From a checkpoint of a small transformer trained on Wikipedia: width 96.
Each number is 128 + 32 x the weight over its row's rms, rounded and kept within 0 to 255. Layers, rows and columns count from 0. The size above them is the row's rms in percent of the matrix's.

# layer 7 MLP gate, 384x96, rms 0.0827, rows 267-288, columns 0-47
size [105 111  97 100 102 107 103  90 102  95 102 105  97  95  94 101  93  96  96  96  97 104]
[[ 94 157 158 131 134  74  63 159 146 152 156  78 167 108 121 126 159 128 125 120 137 106 117 193 180  79 181 141 143 188 155 139 151 151 125 112 172 186 111  95 101 167 160 150 152 114 103  72]
 [127 192 189 145 193 116 162 172 169 136 102 105 128  74 177 123 147 152 138 161  42 122 133  86 150 121 124  92 142  75 128 124 170 125 186 169  94 147 130  98 173 109 128 157 132  98 163  46]
 [116 164 127 123 117 119 124 114 112 160 147  79 103 158 140 100 112 118  84  96 154 126  99 110 145 115 183 146  92  68 123 151  83 161 129 175 119 152 177 112 107 164  98 139  75 167  90  72]
 [141 168  92 112 139 119  83  86 159 137 190 119 126 126 119 159 142 137  87 120 135 114 135 128  61  89 161 163 123 175  95  67 119 149 120 118 115 175 106 103 127  92 203 143 113 113 118 122]
 [146  87 175  95 149 157  82 127 118  98 124 142 106 159 132  42 153 118  92 123  85 107 141 117 162  82 150 109  54 156 173 189 196 176 230 119 144 109 126 157 124 132 157 152 111 201 132  94]
 [120 108 165  90 131  98  97 108 184 137 150 170 152  66 129 131 156 139 151 185 124 132 157 155 161 101 130 122 106  69  94 177 112 160 153 106 153 135 186 118  82 159 109 135 127 141 125 124]
 [102 191 163 122 100 129 116 107 150  92 205 132  73  97 114 116 126  95 100 168 147  99 152 114 126 154 119 125 187 167 133 200 186  80 148 136 151 161  86 163  80  95  82 157 165 137  69 137]
 [133  99  93 102 119 143 115 137 120  74 118 188 125 173 116 187 113 162 111 126 129  95 105 182  95  68 148 117  99 141  88 105 120 105 175 123  85 233 152  93 127  65 122 179 105 147 113 148]
 [ 46 149 136 127 177  53 134 181  87 127 111 124 116 144 146  65 148  73 128 144 131  95 144 121 118 151 130 167  93 151 156 138  82  85 134 161 148 158 105 165  54 160 168 126 119 176 135  48]
 [ 90 120 102 122 101  96 126 101 103 245 146 129 120 135  91 107 148 114 140 129 145  90 112 127  53 143 149  62 110  69 154 166 121 174  94 107 134 100 117 113 141 153 142 184  79 124 162  85]
 [ 70 153 120 145  76  83 153 176 124 138 155 208  46 123 127 140 103 163 140 181 173 106  87 114  89 129 137 155 134 110 114  87 112 130 137 114  90 115 104 132 177 105 127 158 180  80  85 137]
 [112 163 109 155 180 160 173 151 129  86 147 171 153  95 128  83  98 131  86 156 165 154 128 140 126  91 127 145 144 135 158  87 212 135 107 112 134 156 100 124 172 101  71 137 116 129 132 133]
 [132  96  61 162 162  81 103 138 127  85 121 142 122 130 135 129 142 148  84 187 131 106 150 132 160 116  89 171 122 160 155  54 110 151 146 107 174 164  58 122 149  60 126  83 142 152 100 102]
 [ 89 106 170  82 152  82 174 168 112  82 134 118 126  55 109 148 155 122 190 150 124  61 172 169 147 106  75 128 183 100 167 119 153 153 173 145 134 105  95 193  47 140 141  96 139 141 136 136]
 [ 82 117 167  99 175 133 127 135 155 109 146 198 132 149 130 200  52 178 118 162 114 163 106 148 210 126 142 158 117  94  87  90 120  90 181 160 139 127 171 110  87 127 130 142 154 145 152 133]
 [113 124 133 144 148  75 149  75 160 156  92  94 147 186  92 200 120 124 146  96 150 118  97 136  98 169 139  86 138 118  78 107 115 132  58 204  95 133 192 120 147  83 174 117 108 126 136 136]
 [122 120 140 125 181 113 115 108 123 114 105 124 136 100 169 199 115 102 167  92 190  87 121  98 126 162 117 104  87  54 173 147 107 117 123 147 110 147 130  93 143 115 144 164 163 133 126 141]
 [133 141 133 100  86 195 142 103 171 170 130 137 131 205 163 149 180 130  72 109 117  91 187 135 173 104 159 122 150 136 128  97 124 149  92 124 105 143 103 174 132  98  98  99 105 164 181 100]
 [170 160 148 135 129 142 132 130 153  87 150  88 167 184 150 127 160 156 108 119  43 118  77 138  97 162 174  75  97 111 124 155  92 113 152 123 110 149 135 139 140 127 127 174  69 104 179 161]
 [182 193 124 148 131 194  71  97 119  99  90 193 144 111 153  68  93 122 143 122 154 115 171 139 123 162 128 174 144 164 159  46  63 111  89  68 147 125 155 138 100  95 102 167 114 150 116 121]
 [129 142 111  65 177  63 144 173 119  99  82 124 140 106 155 133 171 154 156  80  56 143 162 130 101 139 155 143 119 140 122 149 103 127 180 138 178 118 107 122 126 117 120 151 170 117 121 164]
 [ 88 123 182  81 121 189 156 156 161  82 120 128 135 107 129 115 138 107  88 150 191 102 101 104 138 173 148 131 182  83 140 105 119 132 104 140 120 173 104 160 164 165 128 182 145 130 186 123]]
# layer 7 MLP up, 384x96, rms 0.0831, rows 267-287, columns 0-47
size [ 99 111 100 102  97  99  96  87 110 106 101 111  98  98 102 103  96 102 105 100  97]
[[110  95 101 103 137 179 122  97 129 227 151 126  83 155 149 118  97 105 140 167  77 160 180 124  92 128  64 159 149 162 141 117 165 129 109 129 110 147 142 155 134 108 142 126 111 105 176 139]
 [126 122 179 152  93 170 179 130 186 106  36 124 157  97 155 137 126 136 103 160 140 100 143 121 142 166 170  48  82 120 133 151 180 165 132 123  99 106 106  64 147 116  93 119 125 135 147 132]
 [148 166 174  91 118 148 119 147 159 193 123 136 135  50 113 110 121 126 111  86 137 164 154 144 108 181 154  95 143 119 157 108  97 179  81 123 161  94 125 141 129 112  96 122 105  81 145 145]
 [139 168 150 129  96 150  75 125 130 160  55  96 139 138 159 124 106  80  96 123 151 179 164  80  85  99 138 108 138 122 111  80 102 140 128 146 143 159 154 157 140 151 174 192 129  95 113 157]
 [131 125 162 139 132 100 133 142 142 138 173 109 198 119 164 149 112  99  74 126 171 108 156 117 157 156 194 132 122 127  87 134 147 146 108  85 104 107 168 112 168 108 162  79 126 168 144  93]
 [140 122 145 154  90 190  74 140 160 119 115 100 170 190 131 155 129 161 124 129 155 135 168 163  92 133 146 166 124 180 129 174 180 135  90 175 122 216 173  98 126 180 150 145 123 137 130 158]
 [104 165 103 104 154 149 180  99 124 114  98 178 155 150 105 105 176 107 130 120  53  88 108 125 146 120 140 143 149 139 136  84 115  95 135  77 173 178 150 126 154 137  91 169 106  80 130 110]
 [125 164 130  89  97 135 114 104 131 141 112 143 120  42 111 129 135 176 179 153  98 151 112  88 137 126 158 157  68 164 143 145 148 196 127 153 107 107  48  96 155 146 150  89 157 140 131 139]
 [141 112 159 117 137 126 109 135 110  80 124 100 153  59 135 149 111 153 130 202 128 103 142 177 159 146 106 116 129 107 166  85 180 164 156 161  61 177 183 145 153 112  71 114 102  98  96 115]
 [140  80  91 142 151 152 135 132 145 114 132  98 119 157  52 133 119 117 114 140 152 109 147 100 182 175 157  68  98 176 105 181  76 117 113 129 146 132 125 213 131 127 133  86 112 218 180 162]
 [114 136 137 143  94 166 137 177 127 160  74 115 131 137 155  99 115  44 156 114 163 103 166  75 111 122 144 123 129 128 155 138  93 111 125  77 187  59 109 108 177 161  90 121 121 187 114  93]
 [170 121 166 165 127  68 132 104 144  52 164  98 217 178 196 120 135 148 140 123 134 143 152 119 131 178 119 164 115 108 137  56  83 120 132 107 125 138 132 145 151 172 120  74 134 124 126 159]
 [119 165 151 157 142  91 140 175 131 179 124  60 138  81 129 124 157  98 127 113 111 119 142 140 134 153 206 145 150 156  88 189 113 133  89 103 136 156 139 174  81 155 140 114 122 136  88 115]
 [154  97 173 132 111 122 144 162 104  76 114 201 166  73 144 159 147 108 141 141 159 122 129 162 176 115 132 138  82 127 161 138 126 191  82 149 164 110 114 111  97 111 124 150 166 176  80 173]
 [ 70 154 139 153 168 197 171  99 154  92 149 147 158 127 147 135 121 144 108 167  86 146 112 171 102 112  54 118 144 129 114 148 113 127 104 103 147 161 153  40 118 110 172 159 133 152 167 141]
 [135 119  83 132 106 101 148 172 157  77 177 112 212 129  83 150 123 200 140 132 114 135  72 101 109 144  35 146 124 109 137 152 119 105 123 173 136 155 149 162  90 137  86 119 126 109 134 122]
 [145 152 146  91  96 141 175 133  92 117 123 136  91 102  94 149 131 134 114  72 140 147 159 174  99 143 165 134 120  83 100 157  74 129 190 152 116 142  63 149 156 176 120  67 153 107 132 151]
 [108 117  68 111 105 159 172 171 175 118 122 150  93 160 161  80  94 125 119 197 153 175  92 108 119 143 123 150 153 190 155 108  75 148 128 121 141 153 136 170  84  92  83 131 157 148 140 142]
 [119  80 126  60 152 141  93 127 155 152 138  87 103 121 129 111 200 175 160 194 130 148 110 124  61 106 121 154 166 146 169 131 114 186 118 112 133 126 182 157 147 144 142  74 138 158 105 139]
 [132 127 112  76 120  99 130  87 161 190 119 149 174 128 206 144 161 167 174 129 196 120 107  52 130 115 112  83 146 157 106 104  68 110 151 151  60 173 130 167 101 165 134 125 134 161 131 124]
 [201 162  89 115 117 128  39 164 170 117 101 142  80 196 157 149 114 116 152 147 102 106 144  96 166 123 129 119 129 209 110 141 137 188 167 107 135 110 107 141 104 158 178 162 107  63 130  74]]
# layer 7 MLP down (transposed), 384x96, rms 0.0828, rows 267-287, columns 0-47
size [ 98 107  99  97  98 101  92  91 115 104  98 108  98 102 103  97  96 100 101  99 103]
[[119 148 154 157 149 119 133 143 174 108 139 174  88 133 193 120 125 158 188  93 196 173 173 139 221 144 105 154 125  91 144  72 128 137 148 163 181 119  91  72 149 131  96 105 188 194 141  91]
 [100 165 157 121  66 174 120 105 111 122  93 125  65  57 173  96 105 139 198 160 218 152 170  87  75 131  87 200 109 143 115  87 128 118 166  97 110 131 113  84 117 150 126 145 135 177 132 104]
 [ 94  37  88 145 143 144 115 170  82  85 111 161 167  89 162 149 162  71 109 108 124 100  82  92 172 137 154 148  92 156 113 113  95 134 161  88 144 127 110 190 155 130 103 134 140 121 122 127]
 [100 109 105 140 138 114 109 216 148 126 179 128 124 120 106  96 133 118 153 176  78  77  73 181 179 193 118 155 129 168 148 140 158 113 128 141  99  98 118 141  57 115  95 100 116 129 140 109]
 [127  99  77 100 117 141 164  98  81 152  69 163  62 200 153 135 137  89 172 129 116 182 142 134 135  80  74 127 157 115 173 134 161 168 131 116 135 154 133 146 121 126 132 171 179 120 125 158]
 [178 112 121 198 162 102 150  76 107  71 190 158 146 102  84  81 171 139 130 150  90 139 104 114 146 104  87 133 106 108 135 147  92 109 131 163 137 137 129 172  95 129 175 104 131 107 109 141]
 [133 152 156  90 152 183 141 100 111 161  97 158 167 174 124 123  99 129 124 135 138 125 154 136 127 108  91  71 159 124 125 187 180 192  78 156 124 119 181 131 103  86 182  72  88 113 145 154]
 [ 79  66  97 131  98 138 138 133  85  58 142 107 132  68  90  95 153 126 161 144 128 108 129 153 116 121  84 156 105 169  43 167  58 146 105 132 149 160 161 130 115 129 117 105 126  81 188  88]
 [139  64  79 110 179 170  98 132 111  97 156 143 141 163 139 165 105 188 160 138 157  78 141  92 119 115 172 136 122 190  83 129 113 142 150  89 116  89 114  85 109 151 137 144 139 107 128 186]
 [ 95 152 130 119 123  38  68 144  98 180  86  98  82 108 165 135 151  88  52 120 106 100 159 151 142 130 158  49 107  89 140 154 164  99 137  84 114  89 143 118 141 131 108 135 116  90 139  99]
 [131 151 125 141 129 104  78  44 171 118 142 141 233 151 131 139  79  82 106 137 127 156 103 145 221  80 115 138 165 149 116 121 129 182 131 101 121 154 154  93 115 105 104  99 156 120 130 174]
 [101 163 156  82  92 198  95 146 129 138 130 158  97 107 107 100 111 133 104 107 168 156 148 148 174 114 111 141  86 167 128 162 193 207 130 149 156 183  85 119 197  92  99 139 107 158  78 119]
 [133 104 155 126 119  88 124 177 102 142 116 121 115 118 140  81 115 110 104 104 107 144 133 130  96 142 115  96 204 178  79 131 142 129 110 141 137  70 118 154 134  99 128 150 124 161 122 107]
 [ 95 136 105 114 139 172 151  82 189 189  96 171 128 191 175 129  85 106 128  83 149 110 143 110 117 129 191 122 130 141 156 152  87 120 122  75 160 127 110 149 156 148  91 142 137 160 140 146]
 [192 123 117 115  70 131 103 123  90 170 141 179  96 154 158 114 117 110 133 179 151 155 113 129 116 153 174 120 105 164 120  69 174 147 130 138 175 192 124 161 186 110 118 126 145 149 119  96]
 [112 202 155 108 126 135 135  32 161 111  79 107 120 141 102 140 133 123 124 122 120  50 187 144 165  94 150 143 140 188 122 158 113 164 123 111 100 119 188  99 144 122 170 126 136 108 139 150]
 [164 193 134 125 184 169  77 171 179 115 179  66 113 146 110 105 136 132 129 128 141 186  90 149 156  79 160  57  99 140 128  87 149 101  85 148 106 134 121 169 113  73 136 124 110 130 117 113]
 [127 113 148 148  57 142 118  98  85 157 133 129 135  97 127 148 127 144 139 142  90 108 141 127 163 181 123 133  87 151  87 139 150 142 165  94 113 197 140 153 152 169 133 152  91 124 188 161]
 [155 164 140 128 112 138  97  88 119  98  94 183 119 109 161 109  70 192  87 108 107 152 149 116 125 154  91 101 161 116 104 154 105 104 184 136 122 163  92  85  67  69 128 172  88 147 165 108]
 [121 157 111 116 172  80 177 120 104 136 109  99 142 120 148 172 136 117 147 100 145  29 163 146  68 117 148 121 139 103 146  64 104 127 138 103  86 103 156 162 157 109  90  93 113 188  82 112]
 [ 90 126 127 123 128 162  58 127 175 173 157 130 146  94 100  92 152  72 145  95 131 126 131 167 127 103 139 140 168 144 186 117 100 138 114 150 106  87 127 135 149 135 133  82 142 148 104 173]]